{
  "d_mlp": 1024,
  "norm_place": "pre",
  "positions": "rope",
  "rope_fraction": 0.25,
  "qk_norm": true,
  "init": "normal",
  "optimizer": "adam_variant",
  "lr": 0.00222,
  "warmup_steps": 408,
  "steps": 3512
}
Each number is 128 + 24 x the weight over its row's rms, rounded and kept within 0 to 255. Layers, rows and columns count from 0. Numbers have three digits each. The size before them is the row's rms in percent of the matrix's.

# layer 7 MLP down (transposed), 1024x256, rms 0.0565, rows 588-609, columns 192-255
098:140118104105094113119116173107178128145122073136155109140092116163077110122107160089132129150091125134089147121124132123094131167117132141100133089133164154122167147155128103111147172063128126
093:164140137137116131184132118156164130081095135106078121183180118135132131143146115113159133130171088103106114101112142111134132159134146142093105133103150098081166106108150124163123154188131116
111:118122139138122107124116091171158090159155104131161121130147151130113121129110088095113133073071162140116131093154133100125154115129093173125117133133146110102156127133139126136135144104155130
104:129135117123148085112137130117150142125164119137104125124148126157115132140178142153109087122133097129136126130098073152094149096132139144100131119102119084151114113124086145104098112106151156
109:139086121159132120153076116082085124098170162167126146123146109084142087154127144108133123138174110134145090164152158129162153155114131158118118141092142126133151082114129117098114135117151162
095:119131105112102166150129097180133102134138199071109113143169117082189139087130135130120170116111136121139137098158108108156152121159109057090111136156136201130133132107153095121093121134115118
096:118129123105144126109113143125117087112138105122117138128144170135090130111116152157054105120136143126140097112077154103146084117134149142155155122153134110118132114102113140140166150089154122
096:102140169101104069060119118143139132099118090104144127110111118157125079094114105146134158128144128126131144154136150135119174127131150169165096111108112119142099123100120117142135120161128151
088:146135154128110148107154120143111092111113156132120132120108117121102102114101123156140161146117111212151122108121122107118135149101141118119126111146157132157118146079144172143153120110099135
092:109066153133135177156136111083105162106112106141103114112153131132121144132127139169109151117144119130157125155104119148110121142159134144163113137149143125140114130112147170158170143143116145
110:143161160120151095120145142111134140114129125114140161114141126130103099092173100135111125134109120110123127125113116191160110140094135148115104119151184109112116137117112114117123144118116103
106:135131114105137100119096146121161159078108159103174086141137108139120130131119129119129152103101109135120149115145109090109174120104165139083073089098146078142173132087102150126128140106127172
092:125095169153159106118152142176147123104125169111116126104099152112117134131163053104114119145184101137116149150147135107135132154116122108097156113076111117116125131142101143114140133083148152
103:140144089131146153139126115133097129122159142138125114122104147090135141120139135143141121140141089092122149110109125102128103084126121145129092140157128131107132148119103106145126088129087121
096:126143155150139083170119103105155100133154114121122173127135132132116154130117176119101094092114117092119123118134125133131123143074131123114126164116109108106175134127133175149153176164159166
101:174114126122154133147127130118154104132148110094133095145136111126105171123114113149145113159103140166093134128126107115109142114163126123111151104151138094089188121119121127173106131131110130
113:149113119142125140148129168150123119122081146141071151131100132151120135107094121127139176147089148128157143144136111142146163202119114092132168147135113079103104138125136103073138094159129098
094:153125129097081110152100154136127087106093155104133105127100119108117172121074120169125115156136113116107171126130143124115150097067117152097142113153164128091130147151132113110095169137107125
104:109117122185144150153110102141097135145135116129137099146124079127115130093144124135079114097142125116103126161138192122158140111144136130122110125146105146124144165156129116126141117141147124
111:135129135070136124161094164105102082143103157154131135073134154098155135141050081122131120141148137144128162100091150098104141152138165105089107071128142138117147132097104118121132135126140121
091:130145139137145138133157083146120125148123138088187127093147111136106134108100111132119121123120124114093146092139119164134189099135116130151134096089116134087188112131149127116163141140098127
110:157130116135137130131146081165113141123158127152127125160082129116114155154122138123121146151078136164118093123150164166129162104140173158076123142154145128159105105149106110129114116160125157
# layer 7 MLP up, 1024x256, rms 0.0623, rows 589-609, columns 192-255
097:132177205172140114081131187056108146102128110110134112124137093137163116096129127107111129167101131104169104129110139108098123140095131141138193126139148121128151131125136151084121135134101136
103:160165168129147084116156152122106097100110133155085075111135144104120188125121104081139129134125119089154138098115125142138144158093132140184147111117123104164119128121099169127129135132105102
098:139147142138114120131125163171109060087108149084170135085097085106134158110133151112158076152131175127102134136113142117098113152106109166171154105138154114101116130130102125121146134089103144
102:143124095106149089136115163159110133098093153138088111122121136106144116128157115090151103129116190145107108147133131129141101137141177133120123113116125123109108108108110118120104091143041117
103:144154140128129069109105100104130176108092112110144084142115094123172125098110124122115130149080152114129177147169147129140078168113134165113164124118121104159132122140160127106140169128074096
090:134130134145175117141117132125124164132131096169174099112138118113103088106123135155101135132123139139119081120153126081132125135082151136104124101112131093132100092087135143157145104108138116
096:130145145141106163159090124117117090119108106133133137131131106147145111085142175114162123111135102113129163138111067126111138099120111084115126122157110136072105135100175141122134133066140129
089:139122096169125106107114103138108135139110113148095091148135095099145108111179144103085138131121166167116120146121135133140138124112120130141139157162096133137119127106159163119138117120111128
091:146101117149107156168164184146125104099139137146127127112143130118134137059131173139164111138134128120131139110130096136148167139135102115174127149101115113133117114089164156109142157133132102
111:183130143113147084117129135123155066100115142089074134121118138107125103125140138130188114155140085088096141165139084071125155129126140131126153127116115124130102164133135115193146136186131092
106:141145139119147125136126146158145064136108118142118137121113159137136078125131092153105072160124137136122123148149139096177110126102102141144155191156157126142116103124130162098094111107142078
095:124160109076136103122120105156142089129090092158130112138159110132104120123092138096139165088117112126114128124123195134127174108148149187146143161145151112099103091119100155117121117148127123
104:134111139091105166114170149118154112122158129106151080142091077126114136108131109151156117112101128111095137084154126083139161138134146148133134127088125118105108170138106096148108115126082144
101:118128134123158178137128121136142109063106131102123127138108141113137147102127138090154128146154144101184110123133114099150131139104096148141130122150122110115135148138108147080119157122159156
100:129109101080123145153133158148140159126136113141147119162102100089156107122111157109174142150082113138138099157129074116129136109128135169146142161154106166148149155125142103162116090131131133
110:129119144098135103093133108125130138147103166145130115141108132119171162100141166079150162077098068126136080145142156072154182135128100201183147148121146145116126129120110142104191133169093106
088:103093100151155093127074137149133109131130158106102139126102101081110116126131151144171157115144133096100145136148079147158153159106098170154135156097124120123110089134135137124134138090117085
102:155144138187119109130124146131088102139104145117135086126120130117147154098134120148189115118136157109117120134167140101159127107115124150169131142126123131115122116130164116114127134137062159
112:178163126102141125120109109141113131113134112145105140117145144143151130130110153115119143132112111127155168162143080132133140142085163161107143175079150111102110130117152097139108113107070146
096:109164116127151134163060155115141147131154126174080126124135101104177090121126117164139167141104107128147071128181116095138127113107077178157136152093142098162140153100157126137141121147155129
105:164118146160127128094104135116099125097139167113167146156164132153132143105136118144125150134125136122133100138116093133110184160085155109157132132098138133160131149107156127123116131142158096